config.yaml
qk_norm: false
init_std_qkv: 0.0455
init_std_down: 0.00579
doc_mask: true
Each number is 128 + 24 x the weight over its row's rms, rounded and kept within 0 to 255. Layers, rows and columns count from 0. Numbers have three digits each. The size before them is the row's rms in percent of the matrix's.

# v: layer 7 attention value, 128x160, rms 0.163, rows 35-63, columns 80-159
# o: layer 7 attention output (transposed), 128x160, rms 0.159, rows 35-63, columns 80-159
# q: layer 7 attention query, 128x160, rms 0.142, rows 64-116, columns 80-159
# k: layer 7 attention key, 128x160, rms 0.146, rows 64-115, columns 80-159
v35 106:139079133072123091082118115141137141116139118146114140096165112073112171159109115101154165130112092129156105142103152121137114129138147117099096146114161070141144115128130081133093119109117184114128160117146092106123095151127124122121119118
o35 097:114088146133117119107131114146116104134109116124112120101162122124081187132099116160148145139159117125163136174128120124141155139078100141179171122105099092177146116148138143165145131096094142146092161125161146164118094137134122124135125134
v36 113:130168117144112151149128119097126140112111103146083120153130112142122158137166132132078119137137150131123148126112108128115115134090121169158096095073116073169149112118133149108126127168117128128147151157116157143181155135108150109106142113
o36 108:123171146162128113128077130128148104148128133134154114121142107138173129157125134139160132088098161105105141115101135091159104087157125114127128086111114144098112081132124132146151153115119101149137132096176100125169150103131132154136117094
v37 100:122134114108144136081122113136128115139095101127172132126107133164131153142161163169081100160115105153202127138143120147155132164135174108127130095154112149155152108159121112141113133140167136130157099123095123095106109152170146130125175092
o37 091:088118117131134129116145121145126123123092137140131141136125184101075157090152121118108080102142151154098142181141131069153123177121148126100111164112134090117175118139104129109127156123112130151125113103151122156116136124132126151120148166
v38 114:122121118118133111134130120190147112081116131075142121127161123145140100111129095114179088117109152129108150168157123120119126166140141124154112099159099132138188134092157148074165141146136116168120171165142112142106112101124169129150138095
o38 106:125080176132081136130104129103132146103123144104149159133132149192171140168166147156135162138132084140132111149118140087110101114177130141133126089120122129159111107132097143103148074117122108135139120120147108079126130118109121121127174083
v39 118:161079153139125087113121146149112146177132150122154067098146122117108119117096155121160156110128121081125138117152100143113128103126146129128139136126116132135078077171117138109167145106145093084116152118159079138117085101138079103164096134
o39 111:178117123150163075080127135146079149164139114144070151135142106138164150136101137121127106143138089127133091144131131192128150102141125147120150121136149123147145130120143128090110064110133120115117141152098130143141082128148137168121077140
v40 112:141163159124108139091114089111147153098128089109126110142132096133102127090130142090133134104088120130171116137180089160145145115130167115147132126131149165134114141136155108105132108089136138147145161171113132142144140162171140148152094130
o40 104:102133145138125090151187124132132156151124113093127172134123141123158117108124138147132071161125110118139102096155126119091121139127154156143126086127108127151109155120118134133109141109121158166112116144165136104116166146161116126178168123
v41 114:090125117121103123119133114149130156140104152156157125110133101082121144139127153091171163150115156140133153130168142122170123101141115147106159113145154103103126096130133137135081113146126080134155067120141141113151130138167107092136128156
o41 109:122165099144097121120200124160137131158112079131125113131135079112120170124166128117118092155073153152126108134126081142125115128119138160139140180110151117130081150103128122133116140139139146155124141143171121121144107128115145128152157144
v42 100:143122160078142119165084108099110125115123108169114112120122113127119154098119083140107125081095106134116099139103139084159142166126128142165123106118113165108113111127123117115112161174099144098111108118074094132163119113128098141121074156
o42 089:043147127139096118112135129101149113137122099164161096141153095078130151146162097141170153054155058124097114136123132098107179129115155178117146111093108127142148086152143166148124134119094133111143173140114146108115114108144149124104138127
v43 096:105123102122142103125168090126130098102120107143122111173100144121115163145137069116165090141104104156064121146103150120151150120184142115120083152169102124142142173077128144151123137129132156138074153124131145136137139151124124151129116085
o43 089:116092115109098140155158119110186106089128154093119133114108123140093134165160170128134152133112136127096202103117115090123169129114141108160172169131104109154073143125115198095148138118125108135108127149113122112105102135150138143114108124
v44 107:152125142098130133099137110121093131098129140144141152130119104100126109086067130118144103102101169177099101166147129169122145155099146113124096139130133144153149099135143132086105132098145117161143112163118140128157122159139125095166118122
o44 101:120120128159174077101185131145143161165126141112158165147148126143128097136118132150143131113109128134145103128145097160104104116093153125133116140121090123157100163109160117095134125103139112117135133076149140079137119134135132071178168144
v45 098:155142095082124116087135108121121108148116112185132155118110166120132112114137087152072092136103161168141115162129142146129145129149148163134107127142127163168111140119142114099093118133114124120104140164093118120084105131083134157111135072
o45 087:136118139100128128158122102115133155135160172132127093136148120098118147148093124152169128085080127155097126131148143112144134097112141142128140185160106134129159120138129149113087119103100109083121098119107151058104118147117145128131150106
v46 104:140137096129133106166127130113091155108126123126088121165161108098124139129111115110132101126157128138118116154133115122139191139130121118140134117155135106168147111163147146160067143118164109105138102139121134111152191140117115120139163103
o46 100:107153083142108105117121121177121124111128105080100148093149099137123110100205154141105137109072144118158101152141097061094152100123133142119109197143106118139095137133141152118119128133108137123177126107131115107134121126124168125134157121
v47 120:163087125094153153109127110148161193147171136105115140141135152116116133130096122089133142138124134147164118143139129171144135138152174109145112122129157130149160162113117143123130161135140133119106105148070139110135134109117136116098143122
o47 112:104156139128138134132117127126136133121107111167093096141128161106104167099132165129151172145152124126132103136177145144145092124119138143137147058123113148126149122112131128107134138115143124110101078094174129138141158144156135108121112152
v48 100:098133147172096107138130174103156141155122124144135086156106136144137125164104187148151150140153147117128158151103130113129122122107084093160186174137136127125126159159116138122143137142129120153146124163174118089122152170088118105120170133
o48 095:100090173156089135153128112130107156120087103156084143130096117161133114117092119101082107133102104129136152129081115155149168118134087110125124217140140128093115151128145114129134147116156149123085123171135153102125139097146119172146116158
v49 120:159086116116144096078131097118110121133110116120148091182138156144116108153151163133137155138104128108120118155105125130150117105111137139083130114092110104116093078158084145109105057150123134159129146121141138113132132164116116142105090126
o49 112:110103095156114114140155106163159132145121127135055069162155109109133117200151092126117100135100144118126130103135137125130109110119079138104161160090112136118123121133122137082104110128110145156113107110136150186134142123148142149149121149
v50 106:065135118177092169158118133100137154104172136113119098131120115166149114129107149152112167128137087128147136157142091137123137114128100103167129137108115105147138136140106102114126113147113142150132162202133104077149122139127134110146154156
o50 099:103137182142099116100082133183123138091121117130153122112119152147191130146093087130092101127115116141103141145091096127162128097151175101125115143141154116105150129131085143106101112088147069119090159109138114089135165096124152133139133116
v51 106:134137114127182159093129141145106078129104153124158128106097148134092098125135166160118131116187151103137114146160113175105127118081114114104119119130135118157122140116102114115105133170164142148121118130147139121136129165104147111119156183
o51 104:124118149132167125143114135147152106109118117099121127159136136147127121133092125157104144120144142167157137133096146169137095114136123134117113175104165129124103168129106113087113141147179141127130139076134122146168130106116130136088117129
v52 098:155076125130146139123128138106112125139146139148172103090155142131125143117113100093133119157137125081165090135172114162149114101119134101161110130114130127145219127152134124127110109115145127105134120181097115080141069140140096114138144137
o52 088:132153122132119128097064137145130114112090125096110125096138118144146190120059116092148127111077146122143125173131109088132110129100125142115141146110141110137168157138163116073143146061172134141138145133115133135138118148162139120135155124
v53 115:131113131144164194120133093166110122134117140115158097131102113124137121118138154156110132102149187100121160160143108152137147131122103133144137123136127091106102135101124140161141138093107126117149104116155159113131156144090158154129119106
o53 120:179091098103168129141099073167107153145141129061120125105114167170127111109148091131087174109105162134138170127140163113149134139153151125107098110133100125138115152110164146083137104134139145105156091144109117160138129143126132140140096134
v54 104:103141123126099161102107139114139159125059115128095169157127122110133143130136130116149129144167143091116149160115168170108108135156105169149176129153109139150137128176143127166144113114116101146134127098159072137123113101104132168128079082
o54 096:140144110111136147150108122137099137119131171097114191094099132087123137108122169126078154117132087106180135141131147107117082098126077148151140135160127130108127097132163098137150085128128116160133111141124164108077128100158144118172137145
v55 104:155141136120140124154155160092100121144108123144130106154132123107104125113082120113107110155158126110165104146073134130124104118126112094145083124101095079170139148099133127181125124130164120147129151105098103109133156091146128141138123068
o55 097:122149146164142089160111103143114112133141140089111135122114138123139171180088140124129139107119106115120135147128124134141095098111117108132150148178141146110133106144124154160108174111146138100168131118123097151125113102157138144160089128
v56 096:097130102091107120145119100138123105087100114104154159089124148148093144127111133109102081125125100135140147175120122094118143164145148165107060136089112122133096084079150148133078093124105142127134162106118120100138107131159167135099136135
o56 088:045130103113098148115138096153128113127087134098168121085137152137093115140123140151135130120156140104120144152124136061109127164163133133133103098127101130121130133084095139161107146110088105154113124095151118149121157110123075121130138099
v57 117:126125102143133108123122115116142141113121131159115140144102136108166157152100094139161123107179121120114178133085198106155125161109109132092103118166125138118077118115106142148119111069094105117148156121142128095125144093084129141135105093
o57 110:141110086127159128157137089130123111116133149116137152073151124157091105125178114136161128110130114115110157104140133099127143136077098134151145158166109136144083132156159135156144120152133115104132145128099141100116105116103115132165128102
v58 106:118114138158137141140112164121156116152170115092138113131125122144136134162134171118142106107140142120116112128113083106152122103096121118118091131126172075148153090081120126132147094158136071120126153111114188098151102164100159101124201178
o58 106:091127132105079133121110127147130122181124128108128104133118120145152133081115173129135137144114168153128163141081123130136094151158080144126071135118139136127117141134117117113126127170143120176089141108142126150170116121117107123158131109
v59 098:145190147152099134096113107127167151129099113151126153169101122125118142160105106167136149121099122145115113112126097122162086121143128099118132083161143147110130117130134094121083153085145117108176151107147131138102162081123090149147110094
o59 091:144159122120175144153083120112103065135109094097125145129144139111125153114163146157114137153142090114095148153094100144141187156077094099156165163165120147125138106117137160142122136115105158136114154178185121141102152159138101095159165172
v60 108:101139159127095182166160130131128124106106164149142149099115133152157117100122164096123101134161146118104117110096155114102116091145109118145108147086088142129110152105144139082136159140128163137146113118123113136141082132102175141155144089
o60 109:154097163104128180120137118132133130101123125074200137114103155142102098149100147115122165113153137132136136127130130139112116115130169120129124098127166117096140143126152122153132119107137122094140112166124109094116099097160112112113104111
v61 112:103115193135170131145157124109121130138124096081127097117167106139140110132145130077131146131150101125132193156117086110124171097159130112134108133123123108149132162113149162148105150116146124133120131124129141099124132077118154138130113109
o61 103:160184093160135104146119118134096186133126107140133130126109174150164151128153136108120134126154117138120140137103146095143127109188144137090123082127128134103095131140136162101108115143132145110122115149124142195138128156145164125111154115
v62 104:135165137146100160140150089086161117164129142122176166158090132121128127133078087157173123109135112123119141155122152109148127108124119162169110144129136133136150173100135098123132103103119132174098105144132083108107108128107095180183121146
o62 097:116122106107133111190151107085153137133154129098138202118142124151121149113135142156132128111126135106134152126105112117122118132095090120157124160133135135115098156143143176142151134104146131146131148151087125020072086158134121132127132134
v63 102:135171150174154149097135149118151099163115151134132141145119138139165060119134086142147138111162180132122151082124136137139113135102113164134131087140138118135165125113145138126118184110117144130101119133115110121083139091104148137170112090
o63 103:158129124146151135111090153145146093149140157174139133147104151121130167120163123127120175112140115163149146114114126109127084136099137109137121114130138141103127103154141128115111095132131152107158110149120151074111130151146130119139122132
q64 075:096086181138130133182160116132142124118158133111128121076158161160125128149128099139118146135101163157099086112107107130157138153115132134159156134141157180143139130129173096099133094121108122103104120156095101162144133113126096141101111141
k64 070:132155114118104150115156157109120160153134136128130108161143131141140136137135118109172117114089137147142111100103133148155129113140122113147125085151136109123112154161136190128140105143082094141172204117145144134180079105137146117142161140
q65 077:129120124134110118133118113130149114118098121129107131119112154156126139132149105146063121142151139101108124158139144103161112134154118179072123118115166176132132101151097121186129120055090115121125137127134122099152096134122140155162110098
k65 074:138158143158128117103149163108152110157133126090107109126136123133096134103131143122115140082103103134128147118144149137087121144129152129118077129161135095151101148101082170128109161156122152116140130123140120145123148102125129096112150154
q66 080:139059134189119109105113145128135104121109092115072106171121126149118162096130148144118092182114131150111101158152096156120091160145137136118176132111119109159121106149127134102101111149128160148120113086159144145097148119117127104109095117
k66 082:127134135083139103113145110126116123113151119113146145132079121102058127149141148150120139093142114078120147129189104122091127098094094121139112092124140115120165129116151149168112140104144145103070119133120110154115116109125121106141124112
q67 073:144168122090133085092126162104131125142149114100107157100126095162097093128145105142131124124093104103135110107172179147083129137087098127139123130173150144120116138119131169120136088133105141153135093101156100099131086125131108139144109121
k67 072:149121062136118122139095107138164124096111130190112118151118155129145133143121126133151096107175155078095156142128089108135166096143172113120132121125108169095138137153117139142162127165175077153077113142119137137118151151105112137105152161
q68 081:099108112144142132128112157149122144119163129116082111131153139113171123140069138118109126130127138132164144088110129096185143101103085077133131138111115116115101123131122116144111117101155139113101160114141158139127117147137142098105153075
k68 082:109109168122109156135125144122084136146113121182176154127108114155156071148158100119158129166075096113145131172114130171114127168114125142117110140115154136075109157119117101138105146111177140127172114118147129119152162151157165137140119154
q69 097:114081138122132163114108087109138124112073145090115120147119181167103207150160107133152131140134156149118120138129098130106100125172173118118150089123085168137154159136073113104126101153101158142129080172141173142110110111125124159151142133
k69 082:176135132113133144169125132149113091112164169092116124123131129170112073141110164145089148139130104158110132102148155138137111147098104136144168115121114115154107116139145146136144106147119134115100145128132121102106108127117132071151134114
q70 078:169093133109130136116117125132134109145098133064142130119117120153132139154153116084121149147145119132135120078139137105172119136136124155094121104102123166175140075153126117139111106127135156121109132145148120141124139127119115140111171115
k70 069:106126117145129145107140075121097110123146113087114160137143159144089153109129136155097151124127150119103103136126153118093126108146136132146115137151115140155092124144068145161107070149145084090113098141133114154125107108142129145123149144
q71 087:142113139119079116152097164094145092121119121155125096121116129123137109098097095155094141115084141153136157166145127138119122131133118117115153111167151104101121106141116146174147126139113105145141124102196129098161149111136149113116193110
k71 088:114145130127169102113133080151149138128166166111122155111118119154123130163114139088164106143136098120136098097154125112141133119133107156125125113112132125105111135141091110150106107077116097096106114141114123112127133165114128122180107109
q72 086:111107148146106147090117182162138106072163135132108104154152123113134088117063124123121139137084100093150116123135147151164128147105117115145141122102127108124099095133146136139154117138168101134119147096174072115121101122155132135094180115
k72 086:114149146127143112100126090135122154147144171098130152096113151124102133180176141124123116111146073108132113111120162069115107125159148126115125151114109143110125158152109101147129104121131098097121114109071075130175135155160174139171091076
q73 082:098078161147151154094119129095122138152121118095086111129133155157132170084152120100110101169116134136129110154135132150175110126142150134133134121164098122165132187145143118127115112125136155126102113126171157118144149137098104117098136123
k73 080:176125139127122108166150112130150116144118132111095127140123136111121117117090163133147126155151111171160164115141151128115153118090130089088150115132168130184122113128122168193169103109111130097148103124088112153077142149124137128162128105
q74 069:147138162079105138137116109127114112102103092124153082140109124070163130111134155146119136092089124085125133175121161128112128136131124096124133138107111105136127108135155125083115126135106135171110091119099136102120125095148089147165103146
k74 081:103137102151087116118121170142172127125091146135148121152165082115110057179109135109151164145145124114130150092116097141142133152169163147102157111126152140120111148139160086109153162146136127183125142146103122102114109173124133112106148129
q75 102:103129138137114107114168086087132130184118160165121128180121155117101165137140121115116113147137131167136062143123090126118106143182134141141121096121133117142168153137063114125111093116099119100120113134125131126130125117117147138132097154
k75 092:140126151096122113146154114109146077126133105075112108120103120126107123101138110136113160092120151123119171143113148129125117132099120115123086117183117091132163097075145132113164163120110104140101131144123115120136116100127106134064121133
q76 070:160175105116121169138095125133094118115128131159171137107121125150135129097162104144125069140119145096137179091125134111156135146120107078131111091096136094095106143188128173138105096098138123175119079159132139116120088123142155137101116116
k76 084:087188138137132108121128081165080123154131145130118163127109157122115129126170156142118152138134110148120142133122115142080093134114094107152140135129115106117150131141132111133113105139126080140153158132127155120125087112181155145181116141
q77 082:138099131164138121099111135120168118121147121109098061134150092145142124133152113101080154170121120154128146112146135120126146111124123153115097190116110130147097111158139100104137089130170131155117132100131097138153142127112123155145145114
k77 087:143136128128132139133155119113095156110142130082138142128112152123122143166099146130109125122146147110131126102136168156139132123108115146107125093138155138168120118135113150157133144139100093127109110154114111132115187164148155110111137115
q78 091:097116107119149102130134119084132108121086144129131138125136162128117185141127139099124097166117117187106060143158083121099111110145157115177132094137157134156182178143074172118117113118094140145133085136140136121109143120100098139143104170
k78 085:160125143181159127120137067148189126114124099113112106116144113108097141133157154113137112100147125146149165181142146138162100135147118129114116107155123134156152113130133104105120143112122143136113169143112126137129123119119100131070067140
q79 077:164111119130115123150172111099163142167122136140187171101110165186109137086118167121138107114157114161107114164163146161120111127140135117122147116123145104177132140103133111136163136135102084134153101148120134123106140125123101129106104119
k79 085:123178153124128101142122102139156137127116097108110114133158124141122135094142076140124140146102146098131159161121129100136128108134079131161085122168159116137155102128134184090123114122120131100158121103124167135126160104160136162133124184
q80 089:117122128162152140082118144108117134082158127133083094116147141145118165127118166132094100111170121170127098130107112129149117152129125128134121145071121149179141093168158056130131125151148131117065162096123091133135162130126080152156135095
k80 085:159074108115150130153129096065135153108128149133105154157145105150132129148106123154141133147137120116108154139149104087134177119110104146152111106183146088162114137113074181113141111153086144116127131183142157124129146143143147117112132145
q81 080:106116139161150131073118148139153090148074146087105158102175122140166159141118135076139085166143153148126109140135108113161094143129123120173124109118115115195089141120093107167106145152120143121129136110143151149145147151130137109090136125
k81 090:130082138123126120145116131102145108094105132128130110098148128109135120155148120142142097146168138154136129098166113124120145131099176129104150107135134118145090117138130176087126090132131123120149072131123125133104126126112114091137144175
q82 082:094149085139164120169143109131068116104166108125193095122130096125105142123168122169139125085123145124132152127139120156093142134133121129080122105141136124150119118111134157137117151129084119124180149112101117139135119122118123139122079138
k82 083:133167180131112119120145087139117096125107142133113135142104138145149109095155145152080140130105092146134146157116145136129106132122120095137081149155137081097114141107142115140114145111101118153128151094134137077122111062155170109139100123
q83 090:119133135166145148079100141105150132135101144106119124136170144132126169132153125096122130188123128146121118098118097133145119143156138149171144133110118140154085140157107130117148088104152129134134111122141159132118101153141134132132090140
k83 096:123129085139178122148121109138091120112174126066117125123149151095070152136078151118130180131113118116116081105134128190119132109116116155162127157132112128204134110140132127186092151132080098138095111128120149141098142136129128142128130124
q84 090:177149139101138136172113143119107170148125131192163144109085139159119126112136144115167152103097132119106164130105112124121152136112106157131107129154143113087124110140116147096129124111134119134125141168156086125146107106158183114138119138
k84 077:138109166146099103135159145115146139156088101147122092159130105150133184064135136165127145111104139153143160140096167133075110121116096144104121163114127150109138146108148120114154145127140116129118149086142148133113122075146150116069136153
q85 080:153132143145171117105117160132101106162141126155052164151094111145100117163136126110148139131119139159163127085083134125119140145094152117126050138109123121097105141172151123125164135089207148134121166117142101125112141129165110145095092135
k85 093:106105193101152136131125137103135123122125190134076147128105148119173149154104133122086181126131152153146090136129109142146134103131155145122116133131133135140092149151093148156110091126130120140115097132146139185104142138102182131142141085
q86 088:175101100142092117161107128120116114140127124158160115147100101161110095108156140109152152120094097152090140150107159082161115129121084141084120131133127109108109120083148170119146112087132100162132129143136138100137125106145165121120129121
k86 091:143129087155139098137154121119151162135132101175185109124098073138146103090153184142124123138109140123140147096144172108096137146135107126122103117119164125115135116142154120115149120117123143161158181133110076157093127129118152160102134120
q87 097:136097160095114090162145161086125128172139133166088131118119115171101144080134136124090121104097105081144139109092126118132119094104129107103150142099108125114157125116154110120147135113166116108090131124128108071125187119094115090114136076
k87 090:172136131150109125153118119157166197147151137131181139128126151152117147119090134141122140078146119181085119114111170095107123108119093136132135131132140155149108118136101169153134109113123135146105143128089139160138093136113097101113150136
q88 092:127117138136187156135141111096113089150102134148089142128104115158121152109148125097143091149137135083119114106124118090118142107151170138140154111126140131106123147154118168098087101106110152096137118160143151122099134140115159090140104140
k88 080:133163159121148167115121147129083141144150115141106131171096112094102120078107138100137146120168098117138119141168089162162141145117140132157132099091116093104161113103127149148115158138116131165116112080127123142136100158174124129101097141
q89 106:157157138102130137133147103145102121147132117101119110137099086156151115127127109158120152085124155127151150126126142137111128107109145152116068121127141117102158109100156156120153112128133125087155138108130115111105147126112149120111109139
k89 097:115121128145120163150125132167097128117124132185154139158090109109109127135163107137103063170199116129155130112105121082139082147127155095135119094137120086076145116138120090138124129154114165150134095140115130115119119135124122100124084106
q90 083:067090127132138134100129130120109149113107122119110099136079111111141148130106116129141122154151131154104070100126105208118120150092156112111176134169148147087153141096095158134145115127130135102144116137103156124129143125099101143135089166
k90 087:098107099211138104134109123145146147123141115147103145140165166101125125126122152104126146148124112142097104150115175130101137082130115103125180153112147099142158136115133137119120157154118127127129155112131149133078124149128099092127135150
q91 098:177107099144093123165119106103146143145090085133135132115177166117182151124152161105130148080112150108103083149148120114088110099120125117140144115128165143179158153101108098150097119145183098112141059146104154163134122124106141173140155106
k91 094:076152114103143078130186109116123136136142173145171152160147115151152175094112118113098129136106109098122121127132089153159109138144122084154128139146149092095137126121133170110153122145165130120129168145133154072163096096101157144170104125
q92 102:085127123077117158155115156134084115120152164130157158141083094160100152156084122174144174084124115103134153135127149132092160116119123127115105132138101157098128144112134163130091156121124102144140127108097147137124117120137117120116094150
k92 095:103142151153125149147136102142158116150154147136146124136147144109112116102129176171100088158109120145131175114106104101065113151108143108180133133096137119137148141111126102130117113122099096153133138090163143103130144133164150112111097131
q93 090:088132121111164119133143142086149164111133105135173120145080133146118118149143081120122113155111108161111140078108086177113137157154130175152091137143157123117098121095153109136134143148126131117117146101127075114125134112133118121103065157
k93 102:124133123143119106159094136129114118133128121094102127130157138145080139112093110143126166118140133123114105105081122164114184146130127129161121187113166146138120160144122184183161096112132140141119169092107136134087138152123133174076116162
q94 100:164137157117119115144113135099128161127151142135107120126118144152120140154145134122132143106154071087096126140104136111194115169133135180117094145138083106104142104112105173160146143112111091188122123118144151175114140137126190144132105110
k94 090:122132131104115104152102143120136111102099113176142084116126114103143131107129137166152111146120126103135119125116121105137175155104091153095147165086110129089151078085150128150149128108138153151128135121136148135146126136150158163086155129
q95 095:157158119118185113182171149104152130145167135092077092124063111108088118084131135133116147117122117180157125129155164143103097121079146146112076108147133143131125161083144134148149133139124093158110130149162121108120150128109166148100129106
k95 095:151130123085108128178125159132163148135133111123115146158157108151172093133108104136103125148153116082077130111128118127151125109116118173209101134153132084107145090151131186141113107119104124153105106126107166132114096109127142132162091146
q96 114:109129134106133149139127114146102168151132106129134167139106110165139107149133179119122159130118133120094138129144120106140134176125184135145096124152128106106110145083146108119177150121146079130115186102107139175161101120157124102129113092
k96 122:135138180122130137089146156111125129144093119140180120151061096152159092113086120090146122146084131120140128162117134125116134139118104153139104146116102108102104111110119106135132125144139127135146089120139041131116125117154141144127121110
q97 105:131118139131142108149092085125134114108116114116122125114117128097147174142103093108190102160126118107096129124136127141130112110164092114089133129113126151127085128101135174111104123092101150121122133117163143170094073141111157157094111124
k97 101:148104112105118115114151113142130184145173134107140164146105106155131124102125153124130134149142119167132128120150181152126144138140158116129078137157133123141147098116143157172092118158128119087163123154102081127124107097164122121185149112
q98 103:133163117137131102150146147127146106113141118131114117098119121098085140186099151139118117139102152110179143118150116079102147119105101167095143114120144133132135129128131154129111117157080144116100137109096074125113156070142140109121134128
k98 123:084133194109114148140158176099143110091097184100146108116140153120112154093128139163087129129129116139108129164093128094137149096140121112139144135116098076130166141158102149120152108149143147146146143143125139175150097107142154173166145143
q99 115:129136105134147100117108090131142095148175138169118161138137103127126128105096141130130100109105161166124137152117118160141109111116106120137085109139135149148123109118115174149121121108124100131171122151124144122157090179134126081124116112
k99 109:123168161158105140109152092118157077123133145087130119099147155086134105160094122134165131121169123141134093118139121113098130129117136141112152145125124155159118116161125123165074142088093110128169130124146120127153111104120119113115117087
q100 121:099146107148117159101156145132128088090121111138132125132168152075112126162117128125135119155161109126140101132096090162098164117139115110170177153110112122131128136160109140171124151143130109118140127145163131148116148115090142125121112177
k100 127:075130117160148119167137129152074103100137118099092114096177113060134146128103097111128133126100139122155150136077147116074132106138117114100107132154111116143118140120108149072145128133130100115129175100138166120141182101167118121123103126
q101 116:129098134085137145115153123122125140147092128102151159115132123157157134152144140096119134142113128107115126135117123142094113130147157116107126129135125117091123149074159125125121127134141084163142065162154137209129078091104134151112165093
k101 126:112132100130068157151115168149139118098120118175112138147121117156123138133123144101070087113101150102159171141118105119089093129150142155126139121128146123115078117091130092127128142145144108167133121132123155123119131116122172153078097116
q102 106:151110116151149110123096127143119104148113166150075129112154113115119119176161083144170124089152145100126132116117112107113119154137146157134123079104140117089129128158117093081107126144094171097158125151125130135087130173150143148179157113
k102 130:109128134106174159105140108111154125155095169111165124136133107142168112140156167122130140111078110122152068121115122121121113136129138123130152086105134137122129111120128098076148106138143128129166100122164091112183111072096114133173088123
q103 133:129160150129122110139132099138154103129117131097147121131047113127110123122107092128108177132108113146141133118105103113136114067114134129099131155131133125111152137136159120122105143080121170107089087128153103096070137106129118122104105111
k103 124:207129136156124138145159130118127119116134119122100089112139109102122161119147118140138109098162112103115148129126147085136122140091129112108138101118140129162122129143178157170078134104127134136118147153141141149120161166152107133100100118
q104 116:139134135124126134097140104115139138108097121090142151119103162112109116133138137136120157160150133120115124159135107184091136167130136121131135142140135085097114125113110128141152143146132147138108088153154090121120175086134116099119187139
k104 142:118096144116114116108079117110109159107134100128109106128086156132094117136097078114104147115155144139132087111119168136147141152140150110128097105142158117121122136111139082139097131173136108113106063157129128136145181157093131091130134158
q105 145:129132130122112099130105164086115079124112159126086089123134126139137150149145137158143116126161105108101131117122104114108126090117138098111165105063132156158157130152097131147125151164143131122140110115102103152124123095134122153083106122
k105 140:107149102156096133144131131124113094147125125136109086114121098128096175143160143103154131152107151100148111141107099107125132116143136093104146167093107100110108140153073135091111135135147143108162124145146097151140135133118169178071111143
q106 139:132172140106111145159102162136146173135142168087104135105152100169101126113090092139095155102148115126163126169121117137155134113112091135133102154155126088163172104141093147174124161113097114141123129092097185133074150112130127137104133137
k106 139:120141138075129122124105117126120109138162158090171123128139149148085128070121116161107141141109116159110123180127128113138111114131096119147119119131142133146149145117122138169091128130150147142144123076117095162145108143094124120114163118
q107 131:075099088127147122116167099103120147130102106172140155134122120088123134104107133104141066147104160117166145092101135174125127139146124106170151161128168131107144133122120139108130167133108165117144141117146131122134173101155145132105133141
k107 129:124094115150137123125132106114138147124138118220085150118188143138090177097077177101128084175134163157114125167177093124156134162131113137140080153145148169139139136074121141123114190131128150094127140109096140151134159134128123135118111154
q108 121:177089121123158124135170109106113118139118137080169125127136129157158144141135149116152150106144172110098096124109168162109115128175119123119142138113126114120134180117157098143109149127151119103098102153118151182081130153107095151122145079
k108 132:182146145119156138179147144104132143126180150120112152109164147136067154095190167128127162155129140149135112093137140134132114144107113133153156112163137097099103168108142097135152104159123150145128086160128169135108133163129113127148131148
q109 134:120121105116091106153102134139112150140146116118138123151174096154139124070140114131115137148119145110138133175180125126105158145150146101112113139131098128144139139094152179114127099125136124132124115126141101095172141178082127122135145115
k109 144:158072169132128119150101116134135151157069093111124134113147076170176126076151173124089132158088157123118124176139100105127110155153151107164090164155134126128122140137136090087162114131154134145125148133135118087166108110082097106107152140
q110 138:093126188175093099155150123118099125116085101182108101149103107152118126163122153129112105177103149125112124133132106087102150102139138096125139154143122156100113129146147131110074152102113130115118128109177119138144160151125114090077173145
k110 151:109135185154111127137139121141119099134118125136136131097121134091110095130140165137089168146122125145165128132128091157122139080119123104127174184156096149111111149165146133115116146123114141146074127134163124117118125108133125102119144157
q111 133:097150150128176160120132113119146114091116098123090079134144159114145123097125105149133153113124147118118136108105111104172147149169146132122088115107141136094125150153118174128058161148111133111108140118100100103146180093148106170114113166
k111 136:090147109131130099131167125151151118104098125104106072134165150119122127149195127122155168121129111110106126104168106073115160110133173085141091146080106135116142150146135178109096124139146126111134093125122110125147170151150162102112142156
q112 134:143125172148138124140139147104113114139083157128148159117077150132148095159114150136107107166119134095131140106124137118136140128114136096150151098135091118117128148115122060119139127127115142109122154137106115152135124113117137089108109090
k112 139:152146163142176126142116115098125110135107175109139184139121128102137108152065135126133143140150142119161131125129160132116113117118135098158170136176128113150132158090134086139140112119122132125125094161167115140116141135128159116101158112
q113 144:121139165131144123099136136116126122184175109136147138139120124150136134144152122131136122120126148108164125122131116138118120147112164169130150082136126135134078159105139115116143125122099107128133119144116130118133154108125104133137121155
k113 146:126177161173143108139117140128124112182119142181186140170112111134153133134130106120111119155115118137120145114112121133121115126116164178155118085151141146102107123135113103141134139144142129146120140148130088154120136179150124123130128130
q114 139:114108092149145153144146119098158080125130120120131109160151104138133106112180115102100154129135146151106164129158133175123138160099131142115128130128156125102114140105153150160075122096128131147151100157125127138141118106127111128114136104
k114 141:153169100120141162152111124113155129149100102105163137130161128142140113121156106109095156085095135070146122124179120119122143100145121130146105111118139150105092123157171085156098189129131132137182105144114127141115134131107125137136109128
q115 143:119130160160131129121138151061113089149141160177103131153146122133142106131123103078153102149155143152128104117105139115109089176083133152153122111135136134143133148142110073138117111132159132120136109099127106119129132129107100098142101130
k115 145:108150117177130117114148147069155106115149173175152128149122179113087124165123149124145131114136113127148115127087121129117090094107107088145129132113151114134123098156160081140140119118207138126151159114138145053115109119106092096108131126
q116 139:154090125105129061098128133124105134118122090126122096129136143147122136095092107161192109144107152154105109137120099124105129150129160115136162101126120106159167069140140158118139138113127131124135122084162164170148122123108093112102149098